{
  "hidden_size": 128,
  "num_attention_heads": 2,
  "head_dim": 64,
  "attn_scale": 0.159,
  "bias": "none",
  "extras": ["a norm on each head", "an embedding shortcut", "learned residual scales", "skips across layers"],
  "optimizer": "muon_variant",
  "final_lr_fraction": 0.0,
  "doc_mask": true,
  "dataset": "wikipedia_en"
}
Each number is 128 + 32 x the weight over its row's rms, rounded and kept within 0 to 255. Layers, rows and columns count from 0. Numbers have three digits each. The size before them is the row's rms in percent of the matrix's.

# layer 4 MLP down (transposed), 768x128, rms 0.0182, rows 425-479, columns 0-127
101:123147172167079139097137168139173162131150198163142159137088131068156093182148144130124122157086111064060131166096193181089116086141168091150034126128149098140111047129124130110104120134201123097096183131170133166130166144127127171108109102173151135176150111124128159094140171093102150120109100114184164130169144092157141133123099118124106161174168142118110103132183099133139110151154
103:119142119115095116140136113102142148148101125141180175124105131146092174146093127089119070107055159137123170086134099124144182170130107127019138153101097137126128114093121132100121162163150082068120124085178155112199198125091116158137121107151130087077170132189142111179078163105064164104116105137129108195076121193147134143135145080124148158107116143133100164105117086090163108148109
101:168114094137124124090179152127178123145113118131111127155146131129160080077138162197056089108094133090137159087137084137139116168103190119114152147169152108131118157116072104163078151086161181124081159183130163126137121149136129170142120149173147111141144114171119142103142120166139159098101109112071086166036162198142152127074085121129175190149123110167119108128109218139106101120154
104:099173073082162177098122140174074096063137156124112086100138129116204151179086131087116119076148129160107146160161165103114187131104112127140094126176132123105123091142170087182083161064170152118101160163135123134080088181112154099124163140142090158066144140136129130116128112111104077078137116145117145100137127100100159161069090144167108163141072098189135091164063132135120107125098
093:159115118040156140174191113133077149119145107079086141093164115152138131108068091161174038124107117160144137080108149122108105151151096104115140136179148079134157108124164188155115139098060132102161148134188130121112098138117139112091147154086110130118099154083151105115106132121094129117117108121155134198128148134060140151176127208086061190087099156083126135140177146121140114106156
090:087111098153108172139107104179125162151145040108145158072140124117128119113105132113110149137076137134169117126206134133164124104169117170072110149112185126167118130178092094117141143091144114149175156084149110149142124115159160088077141193163220082148139075153108151127133113135105086184094103118077164078174109148156073098112126105123158105155091113187100098168127120187085131120111
098:148146122161150163126137127127123076151117166101122114160098112144167131177089167125134139127137115123160085121094100164117135114074045186101139144203104129163129161149146175125149099102124070140150127079158140110069137122098096069183190091164109082172153151142103178108097154144223155101106099119125094105175112140101083093124159181124118135126147107123050147167103165120175082146123
097:125150093063144113178142131124127150131076121091091062123147149138173199146147077152104133139157145074167138137071143119178149133169139173149145107108122069150145176114076110108182156119158096062130147154158103105129166146094071182147091154089075129100112089173167136165114115149081129139143113090158189137077141140121114169106135153160114128128164099207168139126094104106072099135163
101:094173166111070070166158150061112136108159117121108121108100049115094121163055139186119124137157069105151182129148133128121165120099107127097126140113160115207150111139132071104130130103160060154194123142167084146111206131133123139103185101148135082140148115092126082144176151152107121107111126154106124165100142111086055095148140144123122180120164169126151142127150172126089139082176
100:154087176146075085141205103142129128096149066165056161122146136085138076096119147086153185137157104126103140105125099124105175136205191114173128138157121072141095204141109132122195129163120127138144112147128088114103098178116113116156131089144103104183171168140135092123118095115089113126132136140085108080113112182141107189157085135107113116152118130108094035122124101119160122163097
096:155166139209192178102109145197086111121138115138170059125114133139087105088128133127171104135114130156119134102117149177179125091117121125119054107199156157129121154165105124184080096144116106128147167124174110080140220087133137183144163161142152127117117105123226136126160150143135149067109155146123130147173126078114144151073120094094139117151128143141126101118118147107101127061087
097:137128125134166138100067100148140120114106088085125088190192166132140163178187190086139111083140144111125111093112165107088059162174107096153180130125121136125126118035088131139137093094109100106170143085130129113120138139124159094141150119164128150150169114134157185144070056134132085078144133149130133137171115090095135143138097117115134151105082108168137195145059067118109100151189
094:103202045147147103134104078097123126143122139130153183120136152164122153116125201150142119126149148141125149161135180178081045155125154132130152139114137104145140122066129153133132099044103153095083097126102154115148117064112132120173098035159103169159121121095123130093108121144134082124186139053132173113151075095103165096102117142035148128136168090124110122130128106133114128141102
105:126119122137114139140087140117153109095072133099168092150123070157175121135134130116100130126142113144134115068149060119149129107179114200102147162147124099121146127134091100131118094147195117140170167148129143123103052120136155155056123098051153138153147150095184183150134130073196108145172110096156118217150127151109146116049103165139123069172130103162113089112091089156167142161110
102:171136100091125134157160101123085137136185166108163133072119124169090128107141157054107110109136141141169083057137170087144149108132126188112136131134135125098119136181219194061079141135115102152145136158110116066101105126113115057082171114157137163105170062160099110147075119093163120121170078172136096134091187104133115126133168127123127116148095121141149134110098134108074135120190
106:178122155149124134150125154109154100145118084101109110112141126124149185154129119102150162102140147128139140159157096146131060153100099125126146084109178136164095099071120082140206089068106197197152188084116114133070103137169078103102108138183177074115147159108125136109134123102155107134154176101116122136167072114127204121178085125091168139136171103094123158124150146161183144109055
101:083070096134162141161130099068093107097141139148101067128191105109141166139106076164144134123152146102082172130155132121143127068054085060143104116077128094130163101133082122130162110128144092141084167133096168152078156133145116114142152083161130095108134144145094132127085071118125128157164169117145147090175106155103180089098110163129121033178138101166091145107132093072187104139122
104:061168135122084047128132139145079176112165108087152139154125153120136079161134179116167134124159184159118132166158166134136079138155150098114067162120155145133105130154123121088167117105177109142152150101097119077140107143092172119114145138135153129102156128139106083204176140100074056085155111133095110124086106088108137120091077090196142079152126138131147073135049107168168128167153
097:069132117090139129112105144127149105147123134192135157056076081120112130185149121149122113122158102072086145135076212141118147230135118100115091173052121191134144167181105161124107085126136088112106126138179121120124066107152096107131107169087149127150102149157115187100088107189136147136107153109132118113140159054140169150134113093117122127125114144087116065158140133071125096143145
099:096114159155159139143115111181111175092102124119147186119092147088080103161119097080096107057066132184092107164099116146099160096123123060086081152145152107097107193168103101097140126160090175116100113134086119091101145118119082149139098112107125139127063145137117062199076128160106126106130145137129150165210130137106155199147116084124112194123153107126165139091156133142143116128080
104:126084093143105093157153135167167165094121142115190127131102089096085090089171080181136112112092129187140129080124195174156105093141152117112162075122193178148170167141114102125096124134138158108096164154157126129158081131121126124129145134124161142073197080106036126171093153125102093114122131147110099091107142137108149120105106103124145129165136071110091072172134161144034169121143
099:175142151149098128191122148134064116107116147108167166089211161127124070096091123115121111142120140160151151101123142118134071151090115135154120173150115093119107219164099182168062130084093086153052151158125116145186166149136149125151150149144105149157087104164164127118171087096075189090116168109140108074112123128167124156125149103165093092150181111120130133117142109136064096172117
094:128129120123152101118125117131137180158138136106168144122124123157121128190159107114151173094111128138132096071111199140110217105123125151126211118099136170089124104082204159208131077122155136169139168189100130187104107098154068129126120188127137087126153182137115125175154131114104143170102100149146191085138107157076087080109121134104105139062115128087117116153095103120132184102118
104:145156105122078137147143119121143142121148099112112180085186130127095123113162097170203141107168140107138123123161170139180138128131130124157121137096143147126147106107091132126221155153165166115093128114157138182140074114117093154142160146098092092137200103174100134124176110116148188115178139206205057112140131125118101129052175131157122152189135147166134087074142138065124099159136
103:097152120132150141143089136152068116133116164107036222163191122123116176112088109132182109130141100094116161096087136160141099131088135153139183136149148096097135120137116141169088072108157131118199193109118125225152143149155131146130138087129134153094139158122096207119161134138131142095155165158149076137129111150075116130114086116120098076134189199135133077131087137113126115144137
099:085155115137133135150117162113153108047145121139133147124096123175135067122161152090138079148086104077144148113114148173165155136132107127168081157078180090123113136153087105166129117097081120113153123151121165178178154067099079162101138143103075099119112163109187147161066092158103151151160092086164151140177117131125128177198148136148151107083156157092050153163186069112118126123126
101:115199117133143206135147109107161093119193126171134066097112167131115114145118114112079147121128055145096138119125132146137111109117098145140134186153150106106157146111156141047083098134157094112161092094140157160132060127171120144074099083123114101134130162126101169133082103087095177153141108152144088161180171180097118152134112204151127218120146127090145188125137186130145137139167
096:176136118143137150119185138161145141138086122124127119104126134107097153143166110124138169102109098151059109127123180170156080097154127141157174114146140153116119108101186111115079092144080131090116152138126139144105115071167169134134138131163070146154093074145100137107099183130091134167105110098093142187215136130037131035072161094114142196152094164119114103102169140167121135171082
095:102125131113138107115146100084075203109154129094091180100145191105146125126166119084163179129072121116159096114164116069111143117114093138120110115119140104136122132111144114132114085087160088097107174131114098131164117091082167153071063082109174118149138184081152136135087189071135136101079128106132158120154152095094162091126151191189186164185102094126084083132137188141116119165147
105:138180118119203157201119111145132046138089125136163123132159117133130105154128123180143163113120132137148149109131102141136154106151100100156166144106153104142078095142209184104107079140092168122130147171140072133130124151108128092081048147095100093073106207179133066190166130128074127141156109144143135115138099147090159112127109081163150166142075128126105109120132140113067066149092
101:107154117131137171124085134157068102145067130134094095150086121074103050152187099148091095160095068143199151109105189139126123128060138126143094167138113142111151146131146122104155160156163161092078105139163188097138126166108106155108162153126145122138133144086135091148130078116126103162129122085122093046077125123130105128140183175118113201084073124123155120177158122071113124145174
103:135159099155074085151119121071182136097124138158104159090136102139069152148108108179124091126107144089140207139122080121129167162090154128082102113108139089156139080091088092149086176115185125135155133212156124119141147057156148152094178181124108059115123090153161163133141114204132094151090081081112150126145113092155097104155139145165179152110108146160067126164131146156150127126145
100:106110169141113137162179166124103084113082189094103146105125108164109113108159115143178154087139119168108113101131085149142128128106116146078135136194090109109142154166152127142170153171146153156142120050166134095172129135108150157140089144092156145119173150156046054174177126098094150150077100119165159111121179185184102133201149150153134114126094149170105175058138143120109116162171
103:179101142129153120141091131088181120115121103118140125115224129171125104085111089092087132140118140141165076160113156115136083151075146167160086180128141135140123153136093085112145102079077123089059124110121101123105163049138047113126175163138170110103072090127162162100101135123122104141058157069133076131206133123128124114153134169161146114091160111165141124119096169154130097107175
105:135118086148167118128120121112167119131144147140137135080087168096103132148141068163113037101148154149096131145153173038083041161141097138130128108085153127160143130113161040160097170169128077151100151116114113124153073159119096115122096188096091077124088131151154156143186177146179143170135136134139141149147124106118152154095188111131122136047141152134091087148137137139127073101136
099:143151144181160087093126136082197074173164120138126181123134125183144155095117123186094114099180130156092126128174078121089030167057144122133114147150178156154159086133118106147156163143127129091112132110123154129090187125121134117097139145103150127125061131140134105172217175129116184121100123180131068104129096151183146147185119103126085138165177126144115170109107127130160115129111
097:216162088139136108117112156152136142112184146124163200184125156169142173133104176142157117117117084116158098105151132074143145178125112106134134140201146160089111120129124087143124074174141213131113162086110120151119079121098153125171138200105160106129139148108143195166169103101142104153101126226100191093107156115140063134117123150083125127115128151102120121189102093137140136141125
095:202090206128105107146156134127106123127173113124130106098129135126133130129119125087132149151126111087090112143125177129132056171061103119141108090103192146088172118070192112117168132154066084107101168133152139145116100163130104122091100089170163138101156049139182127156091141108130129106132162076064137174147112098134144061161198156071126152093164124149160116110087139128106088160140
096:148146156097168140117136114111146093171123126118150113125121109109101161113189149087028136131138101100147177165087135145138073116159134112091148135078144101154087125092145122157150132135118141120167145198092105159127107161177099149182199194112113102113121121075162148094103073097131109108132132144069170045129122123109070066085181117085162203119131145119114116161178115117168123102126
100:070155124155167145125056139124095075132128101135125148140124100130155106124142091102118175104052125125164119128086162135108111096180170150053110091111126096159132161128097107146100156147088141113086196110109196163160046111146148171122133123103112163138108143106081147113124107163111136128135114177122137140151156110078073164083119167104148191130163147130045199119143114101104089058127
099:150152141133114097108168150114074100087138081185121082091048116147191184149140111109095166151129158089082114184129088165127134121131074074148102169127124132109117134084124099069113084187148096153124165134063138108166093148149147100130160096150147205144102158108121175141137103127176145122069129069142144129132067077099133104133090175087114079099091099140102123125131109113153166169118
097:103116149084120162128102099131186078176136138111093117182107078134101100128130156134178079128183119107173130101125136150173186191117131075159123132131117151113116087176104151132155112149190121177122130076147036133046101144107101186120185113086113126108107162155095137169119171180134159128101078186113132154166117145166085155094136108107070138110133095107185128114116145176116130123150
097:165156124084127121121138131183113128139084098154137141085116100144158133145097094106092126109147138124151189119062118151153162140110131109114096138091102156128155071166123148130141128150139135129095118149094126105076196153055151185028142116111150099177158089156052052097136083110077150086103128149148167083131110187135116151141167097123160209153133075138155140120172119130121130138069
096:113114074136104138120175172146036096202123110096094131154150157203138078096124138111082114141130097123114117073197085135097174118133164124143085114096113144122107089130106124160127121119132140145141138162146108110122161154092176123131081131131085092118071130155160105087097106072113151156085150155101083088116105159154159158140044144107081133097069091121167116049130150121148163074126
102:136105062126131132161143096182128119104167152143124141148113093135120115149103145130247106119113173132123104083171136107113142090024119114172120144171118128110153112110134124143132124118119131123120157114135087116051124139132168117118128071134063124121136178180136124060105117104146145136149168179191129120109116153087222160145158137077068071089135105102102152113165133131161111075107
090:139083101154150145082134150135091154103120159105159128139123149164091146059105122095131127117160137127102115125090130093133126149127126160083105107213094087147102120100151154125100162140121143133157169092152134158094190102108191174191097156188135177122132094131108075110115145133148113087154166090128036166137123107144115046111195092093152142167167089125075136163076126189174131128155
097:118149084126142172165111051152111102171141159117113115093146165138163152152097177165174159191119129085137093068084169168136142087158126132150140154090130109130111119161153140166132137112120140189100086097170136207109129155119129100096158102119093208111120153180134140125155136127170109153176107115062073143103126176126102086087165181122080174112143100130177149125134174127050143150122
106:216127149154117120147194164143173140134166094079123179124120134172175089142110124127103182094134123091152098124182153140114069153131146160111151134129094161148177118108102163088059191149133136088169130098141133133125077107151118161080179109083165168125067089078131152095107105138080139162057097126142120097120096126100114103113145128094166096074160139136155138079186136119146124185170
101:206128105134179133112133100118141158145095186141155137191115141120143181146159149127158161131151175067116145158131176114082168097069118164094110078177158152127103078082083134142056145092186107140157071159082065136114102089130114140143132098172180130139081127131074094123129133154072138142141118123118141130108077162170122127117137129158131151164103160145083099142104118196126129095052
091:146082107134150068110145143106159164155151174126163103175147099112095127183090124137062175091072114140140166092141125128129123073065150128152146103162088130152095149140103101173035098097135098150179145114144106113108089194104158082135151090149146143106148118188108157125091112162106104112144195107107128100116170140176139115133131117114109142174145106140102043163144228131134106134143
096:148134156129100172123116185147139149119105139132110164170160113182141097069121156149165124098113175135128133137141130139166208124157112126153119141119090144161151129095171118122107200180101110109150122172130083155011126073133114147042138145157063142145151128158182109116130101097130129215127119134123093113123154167142119073124139170087094127108128151092042100140122132176106141113084
107:155138117138140093117119169145137108110157116117165119155105122131134114154174150095080147003164129135121105111095064147103134116118070099176101058142171048084093090115152107099119098088127095140209076099126128133210168181084140173097094138141140151111148120129133146118123132144164078155119139066156164084152103092160114153104121118090175150161107101125138128151182135151154117120123
107:151130128129131150124136139118151121126141127171111167061174137130177058118172122136098193054110095104124089118118155080080135064088079133184166164113164093112134146120112142176144130116107162136124157081088119166089138106082157119142133126120147124118122098128086107174115131114146162140062128131136158115139094108052063132128112109185143124177161138199154150081167101111202085194150
097:178090070175086109071129140134116135166166124133137041125151159126100130104106101146200102127121149098149178150123094122104135192140088033105175137154115127097146089060111102134118145125143126134129166100165119138137159097059163149196151128178138104089124158107176168081113083111135121126150117126106120098112128129204167188154083141083128158129103089138116121165083110114120167098160
104:090171094084147114118151159116159131091100092070102143112106125077075131103167144113173075115023131148123134141130135115142125122109093171147158142183130115141155126115141152142123050111128165116084195099106175072196122083076153140115132159147162183103087107190137140159093102133141145136134166132138145113141094125091142138103108091139156136120204119180109198133167129075128092112080
# layer 4 MLP up, 768x128, rms 0.12, rows 426-479, columns 0-127
094:093131126122156130063098126141155122132170159104136143148096117161107121146118161086140223143142101137153109176153120137104108154137081127186107119138119076158146137112188180132123054135139156143156102130169128137103137165148129100114049159114140093118147121095118162137143114110132138112138084140053170113066069178074072144185146164141052155198141158130150112096194115107169114169124
111:137133090074081183150089080161104087126097130136187094101132127133118141135114134085169085123062150134157128159152169156133158071141152091139082124126175116121158112126060142143135140114089088169192101140129087047147137151081132088140101116143142126128139152106090150179077183114194140127126209151172115124080160134121186112096103148134103145121103087135099089108192149189124145108107
097:103140141079155125104121161122123100084117136074112159142159160153123163153184129105061172101110156092088131068169099110149151157086130138120106144140130122089036097146179146174198111073181187139169162129122126106110136124146194102144144190145135158093132154151108147123115147128135076101142089179088128144185105119156139155114107137119137118030105149162107149082101122151167144115064
099:131155063102143191098132156147094175126197140099116142121122137081165059127135185116113123147079183089120128106087169114154152116153114117107169151133148109125109097198133177170107154098190162067078068100146130136120158129163113118102111113106056163110111146145156157148166104114098172166114128136149104104157095149154078126159134147081146096149146140116129087152074170130183043128096
086:130144151081124170104191116109128120084121113137156124140130164153118034153128122130094129129149121135130140104103140120129151152160109123100125048146094086101147130119060135161122035159161150086161124101131129127173155156109177129096139138119193162159128150106137082185188101163155170154096147116163163132077127152168061059115126098131119152173140146080140120132107138076120221076134
087:141122115161052102155108131163196119071070117128097131037091155145182170111110143133102122105122081117135182083108081087134080157106168077126121096068128098152156110125077152124191123114137073114099112106173131071160182128165128138142098129100153157134171136147090174126121134130168172124176142088089110164130170065165110091138112141152156123163110185118151123100144119100097133102169
101:144141091097156131101099132112170080205122083106140090141148120170125102097097176133086099111083169119195120132149097102106132164131120170153139128116111125123154210121114154094152131116193121144143144130108141085101084178236136109110107139151145153132145128122188104140157117156150182133143097049136117144102139191168116159196107139102184107165074118083074120122100103104125155093099
106:064091123145090106111119138109120097143112095121101177127134115147169072202113130114090160124140149107099125072179159137120162111154106154156158163100134083157131069137090107164089146102119054131166076143183108153131205077091134093164172138105101142150158137178165099144133113149106125078138150101157158161132195131142150125110129142054143065079179182155133127160161173150115103153100
105:160097173127104180161165088101114148134101211100135098092134131241151071175175154108133125095133127108080097151135159103167140174109132209106145134168093158081148105203135089106101080169183107143109157122120146115110123126155135176114086117121134118123156135136124148115178149093107105109157169099083119159172111136104167118134141141113077162100113154077109206086152131136115144105152
099:046168107140104199187166124147126135123130152092160128151071068132150158152104081086123153192132138106163129167105172110105101040164155088155092107077115104204087064132126156090097113090149162129118136160112136127117140112123107109128127131156121110097109167162128157116113152084135096083091095107113152113103152124154140173122078118130061120104116149140164157117115126123223164071123
100:134096155162128121128107115163116092109104125104166092094125180142187127121125104154119183123144152170132059165152063165146086116147179093184153120203108143117155142103127131107107175184138098133089105156145180145164116102136058109100114101139153050164110091188158136153122156131126087165215138123152085094160122120164126135096095168109106122140167170131137120140168133117167125221130
101:150138126097123141135133168150120123081092187118139155143108096162124153176132153101158161140140091149169140144184089191091130097092116088165100133139166155126047109160148153032119111143100122133146154125099115121091135141134100159166106108115094117053102090137109080135123129121154142163188145164170144097132151129217195131116107184146127114168083113098114206187089106125075104128102
109:157058137095128106128147122121128149130104097097196088127166057153216111172129126146101125150150153142089104108075066141178097117164164139165099159153109032063152154078146111117137151126133139148130104169150099128136133145125144117125146104131080116047103104106124143187142173146110082131132150129112147150128092098124149129109186163071110099122145112171137103144160136091145226148106
107:169118138084118130156168117136105125104082124164125100118176146114175076107169113107166099129123118121141120182173143084106128144137141122161188116112141076147145144118131067198098144094139149076133052067160122158187092072172147099157133127125137126134080101156112127149174131026164181112096199135157108131170204117093107151129128091112135070122122126149106117160113128139152189136122
107:159047164119164168088162155051088177121116113108108098159108123142127187139136117134071156125115152186147127160138100136180081155135141168093099110168099167122091093057115109090134096155105132161145106107117193170112142091168098155071180156092109118098139171119063101142174162103151160138148129158131127077102107110109176211154131126114164122174084091148152156138147119120139100117146
100:158113086140127182154122139126153158119142146154106119094151161156118118070104156101142152117121119119127101135173093150124145198112124167115130186095125149108077149071082115097137164185126147156099080129048132065087119124150122083125088092121139159057132117149151126118140141148165085108110099146184165162101156160119141162207154169076091107044176086164117158122071078153144095134106
102:087157043045100160124100203126154126101110108138164175138097106076144145110140162173133136113116096138123154151129157102167147103168106141153161162151082184117131141155101115076168141162155110199105107140122144123122127122183172106112138109095063134103122142128100183172151097111184149125154117168166083177121108219110083107135109137169164096118143146122072138102129103146079092119082
105:092107118058104122115126183179161163178156147167078079111139136131125118123138106135164137069157175147138123094166125141135108145117119123184107099039166143153114201100086164130100060193147105154089126139137108071144119160175150124148139152110156186113141118135122138044141037192089124092075145122091105147109109096133121101176130143160095140080147149143107116127130146141092140111132
099:109141231132078107108120151188142144091114133139119094112129094104104099121124133093109109120126187171125126165162176107125152126102101107078085137111170188096076060077155164100110130065097143119147113156085135121080155097147109084130069158144101141091146133149143123152132124189091194117125135167149127221149099102099111094121123197156108150164124134130157149115118159153165169118067
106:072069111138111119085173124140156129137135142100152196160127115066159149103152116194095130111124156108204154112139118211083068138109107153123149190145120139122158136151064093156123142187144143113136123151163104172098130177162114127114103152158096124166195150122123116160100081197105160137113187120096103120128163141140122124125142070107093186161110059128138084095153130128067111112163
085:128116115191152136201090173137113071133153095148101090091131116127077148108092125165078103161124134128104114089125081086160111121114160165085171128118143060072090028162164139146130137204142127114051137125114105115103128063163091125157155137135121097106141133085087125086097176149099152114167100123149179075140094106101142119135151171139135173117116115151176123087101107099139104126073
095:133124117117120081142137146148101114119095126137177143103143116138148112171142112124049179156176130154137169120100147095062096108079132113136160207181111193146113107166148083093192177093210106138132141115169114099168160130150080133087172098130123073137156100106128080158130113132135155148116138190150111133124125128159170132104144149078133124146140089103124146142139111060067211168073
110:109154127134116107149143162069129187077177115178162160153196122125177179110119082127190112128116181076142138163148141144198080106156137134141152130112106108086103087059122150122175115176127135129148078150106161056127108114131118117114138076074125160123141079110093120135101137092168195181145119173150106170128102170122091120144129137100124170156150100106134135133157227156139092152144
093:086123103147163129084131176100176122097213072147150111170130127093158151076139148093102081125152087116159163081151143088120171092123193118135185201100121135138160129145155124168100133125039174149180185114079147141064109119165134162107151123098126110146106140101161139088137182076109128101152103142124132146107195109125083134101117114048116134146113157111090120088159142139099149129153
101:103130103172059158109164115090119122108109131127139112125141156095114105154179116128166107108116082126088160092106125108149099069182179174124113146147126158156105174141125152130087098162161158155129077164071152127137076109132186125127166136144063133153144114112099154150118152095109166156138173129098125150136185184072135117092184163144156162087164132048207143164106130041147140152083
098:148149116146124102085121073111108140109077095134147192089126129098153128135113160125121122093172084112108197123112105141138079114126112083127130099102145066132076103083172112167124069142137049113188107159105139178119114120175080157098031172149104110155088110114108119080147181144174125135160165099091137154145200132147159143113186141128184154165078125145117179128113145110121165119093
103:111104117110143167118088134123078168114171106192124069143136097132137042092098135136104102123104087129089102159144120123142087137163126134192132099098072157113149124175106190149137138100099088132127097149126155141112130126112125078105106124074080119127097133166158076169116106171137168074200081113167098107176192181150112118066167105098097095139113065170154117099178131074142156138124
103:185122145114167159126138139145087106102140139141151204202147097065093148132162099117110146117173161095122157103149162137108144134110149118155165093166048144173146101126078113136140127106117120174145071126097140185215127135206129106116096085167130110115161156150116150097130138145148165158195127099153174115183151093095152135159123109170172204115183140109147143173123177135109148094135
104:126153064136156132049155133081125093076127114075136158136144137156101117158137083135125154091116151128172109175103119085114107135146120158139089112119078150130096138133182115068148157088125126094139106167064141087141094145160123121131187146056146124177120132104140077194102109166073143121166145137153174126132079137114196148128110097103174097114167131142128167195159222101099130102163
099:176145163122104104148123161117170177078119115098126145070078149140182129146096091097095148136111112128118147172071107153100161186133119147096159102101086194145118197137121112121098060135156136181127158153129155121123168078154101154149118114130131103109079079136154133133116126077163098166173127112121118179180180126121185140088089067167187091161193171165144116121140120188160125090137
099:139105110093170092164090121137168136104100110141156104092177112198094096133097142135153089149154124098142168128132069161155147127138095062081074113199132105158110122111134093108158066112138110093167163102120131107127156164120108114137149124164115099196137125090110159121171105240151135122153114106149110154152153159159097113137166070099172075130178105073126133105131099111092197080163
103:120079147060121147170094119143119107190106133098059139128129155179130079142162113119179078180100137119149157169100059128086176078102059143090112162146123130088128138171097127142142176125129123154084123136174095181140120164089109128129136168167099155185116093169108113068157117147135085164137147140126114131094145165078160167111169133191127158108088128161170162154058103133124117083149
104:143133134082174111119139113101154118074120131162131152145141138199116091115104083142141114115087180145154206142108145095114142130109079076149095080125152114145106183146159065168144110166065104164132109141100133065075180100127079146170135139139158111127161119138129172170175124111101111112096163102150097143102145131153082139180209122181094142115201129109125118126157184115109047156152
101:138129073155118106128088154128140058096125153136114052177164129134095131119148083121124101168139146089119174139093129123099132061164135128126090111152139176118073116097152186130153163133106160113126125148115104125093096164170137075113126134135123064128096166084141138147194105085096114097105139080105106126109148004084120151132158059117134123112172199132197126092103140117134147137178
092:179083124028105143140133128129136165057166122122145071092129131109129126115095162094142159134087135065094216163115155145139121109127124154158130144127150130199119137124144108094142105067104070095093156130120118139140081086136071114116115140124163115171139089131090132170094125087169148148185149126141108088108108088152158113135069170153109141125163122078203128077082092146161137184101
093:144143134185121138116149119105157163126123136135152152116105143145167116093245117169113112125128144133057152083149142114134143141171104172141105166099128122120153108167156114192086088149176112125105159100087101124149125131143136109102074093170113159153054133128135103096141144156131124111178115147104118135141063080175146128120190143195095181129110121146173117197131049138073167058120
102:119138094134136159142115097131168145152096135142148089135127144142126126101056149141141129166188160064167120176107095130105141073114135163152144156130091191118107140114164098195180153171132121148165191165127131164097121122235133109088131130077093105153134143180171147139110098099110110168133077047139114093179077116125118163153117122156093078158130150128186187150134135157183107148143
097:114093105159146116163090129093201105170100120181124116174135153121109098127126109114136116163079201127122106142108133152187120176077143111162111067108129117124122159105170136124130135107112097206079165144065150112074130088139096146088097152088141087162148082158119074121082167132152120177088127179135190191160135102108131165161108158117111119119141122122189060089102178151081138108127
098:112172093035131142118164069100106135127139153124162110040186090125117123148162135219183099157154117119102165153115142093141116140088132142091166108172166089156124126131125138107143101174135102125124133171098166177184197117141139144133157154191130153134091084182126144157164144127122134114129124122061141100099092148108144135133159080170154120116106122106152144112101134202141198191114
100:151143156160165078100181151124122110144065096139112139110116064079145098138164101068121173156083114151137068127141151138125126094132149150077100091077098036166123123104117133091058140201070077176120116134141140078127162141129143100134145077153128106116158140154149124118099106133156153121129147128129146137111189147107104121153164149092114127144124146057133174140216181164142133087073
096:136106119098129135134093146126099131143100134158040097082130203114199131143112084147126124129086101123136112165110144154105150087107144120103126105152142135096082149095201117180093144153068132194131133146165189098155148160145107173154140092130122157079108142081178133123120110158182101132124160128098170118151197103078157113119080119158180170110031178169103127109157131100175122139124
105:127131103157105106109129127113164106139200112123129113139117205136106111138162121207129120088131118139159125123100142185146106168137136180127173129093136144072160116137145177117117086129107054142110061095142112146092192042140125166181116139177115084106137142150070066130163211131153091129182135126084174143130110133154126132094158102090160126106172153117070137100135107149169192138130
094:103090108157114088151193076101135145129155138130155086109162103148127123099166155084096162077140174111115153154175204132089161127093151165075135093177159100164083094156133127155148089111169084088193134128155126091143155156086090144183157119122149121179169064116205127116082126134124098171150112106103146132098143112218137128164102141131099125105092150173093093119183169132131121101132
105:147149130117125090105163080162129091098061115156130128082096095162089139117163097107171110135120172092125132107122069133120107081094139067123083162090120140166088117182116140131132094161098199091143126157134147126160102129173093124119156098117141065095081088133110190136140191113070132097145083131117126144102131125164134096142104111068039133108154144113161125102132119013104127161102
111:103073141136219106178177083126171124133136189084063149118160078076096104081074131132152126065125126107157093122126156118110142072105133184151141125117136115151183141155067151147123139071164175096172137134147106176122143129105087098123078152137116079117150152158113123115098136180059145156140117139055117138175145162091163075106150110144124111126131135104149145130193153124143133091088
089:125187105156087183180121156113124133068144154119115134078087128130073115115147158068081132138104116136148137132108073129088157098081121099117184104120084133173119136093123132080126158085165037140130125158076180080167105113122167150072152174136117147096144109074076110175109139141133119131096116115133145094165117098155171088179103118159047113180105177107122150113130082082094120131145
097:110115122168136102155104146111176135114073139093193124152100142170123155149197154146074132158187107138126157097132121140096151146139084144072117116158137098113189071146133135145194119158076112151094073180099137066179124129068136074123113157166052126097098123109148125125146116124093145114157155099124127121113133137135198129186161089186141121144128061077100209109119096154153127115131
108:163114115164147125118060130091147175152189134124148129108116058153111110084127143155126149122079145121224134145170100146116109163174140191174082123177132109091158129128092101124174077092051112117120088126129105085175076139170162137121145163142149123160140121127060194129147159073208125098118096111160120147138139116154123132125160147099097072145108107162129150097156183143142148109175
102:130060062093169154202133132183068137123141116153125102135128157114105148153084103089128106100128090114096116077161040129121145091147153179121134118137167161111148131080074084154134139142105173164144138157145098138123137096083107091095130125119136143063114107126174131147112150129136098139102129157202188123107182155118100130060148127122116154076056131126117210145097157121083138112075
108:134091108108099156074038187134107167139075139186162147098139121159152075152125120171150077127097123130114126068116095100150132184147145125112121053150159155132100104092195117112110100160080121099109115163052105086077102182122170092133114169087143123107154193117127169113086078101154123116134122143145075080147153112092184164128118117145153148096065153127137149136128117094145140167144
103:114093138140173145116131108066150147122132102095156134135077122153120116142125152078123137143081117153155160110058116149175163099150105056049097146122105086105085136152168157125133134153131117122117111139091131104108173152116165125189072075060115115146117116110109090107067142086145157160166132085115101133170104162139115222108118182131156138119081127072129136137028138108143183115089
102:172074176114052117175185128121134119123127117140118097105167149181152122149127096152107069139160143134101175147156119178092135142141088128142126127142178110083128103109159131182129095107215145131145130070129098149116155083087057125172127124144079187116152132066171108155110092145116133092131125097142096146078153100106065090146111101182120126119179128095132157128061125078166165072135
100:066157146198119146148170149114152140126140094182117056172110156056132151145096149112175074149130061142149160148068078085103136164162122134097210156152076145164133153092104088138115124183140090139164156112107071153059125094093118138142138143120114126108112174155180134131125126089158187163167113143109147101124108104139072107124135111134143140144150118154170114131111164096150125042139
099:130057125059176138140107156103125134126086119137105042135109164104109162150093125192234108096120166082101124100154085134144094124136093106094127188121128137112115070126157116144157195142103156119163092099153131055171143136175137147124067122149123099134094147171094097132189163180124076100118121176131140152117102123124125153140115123140097176096170141154151093090110175149163107109104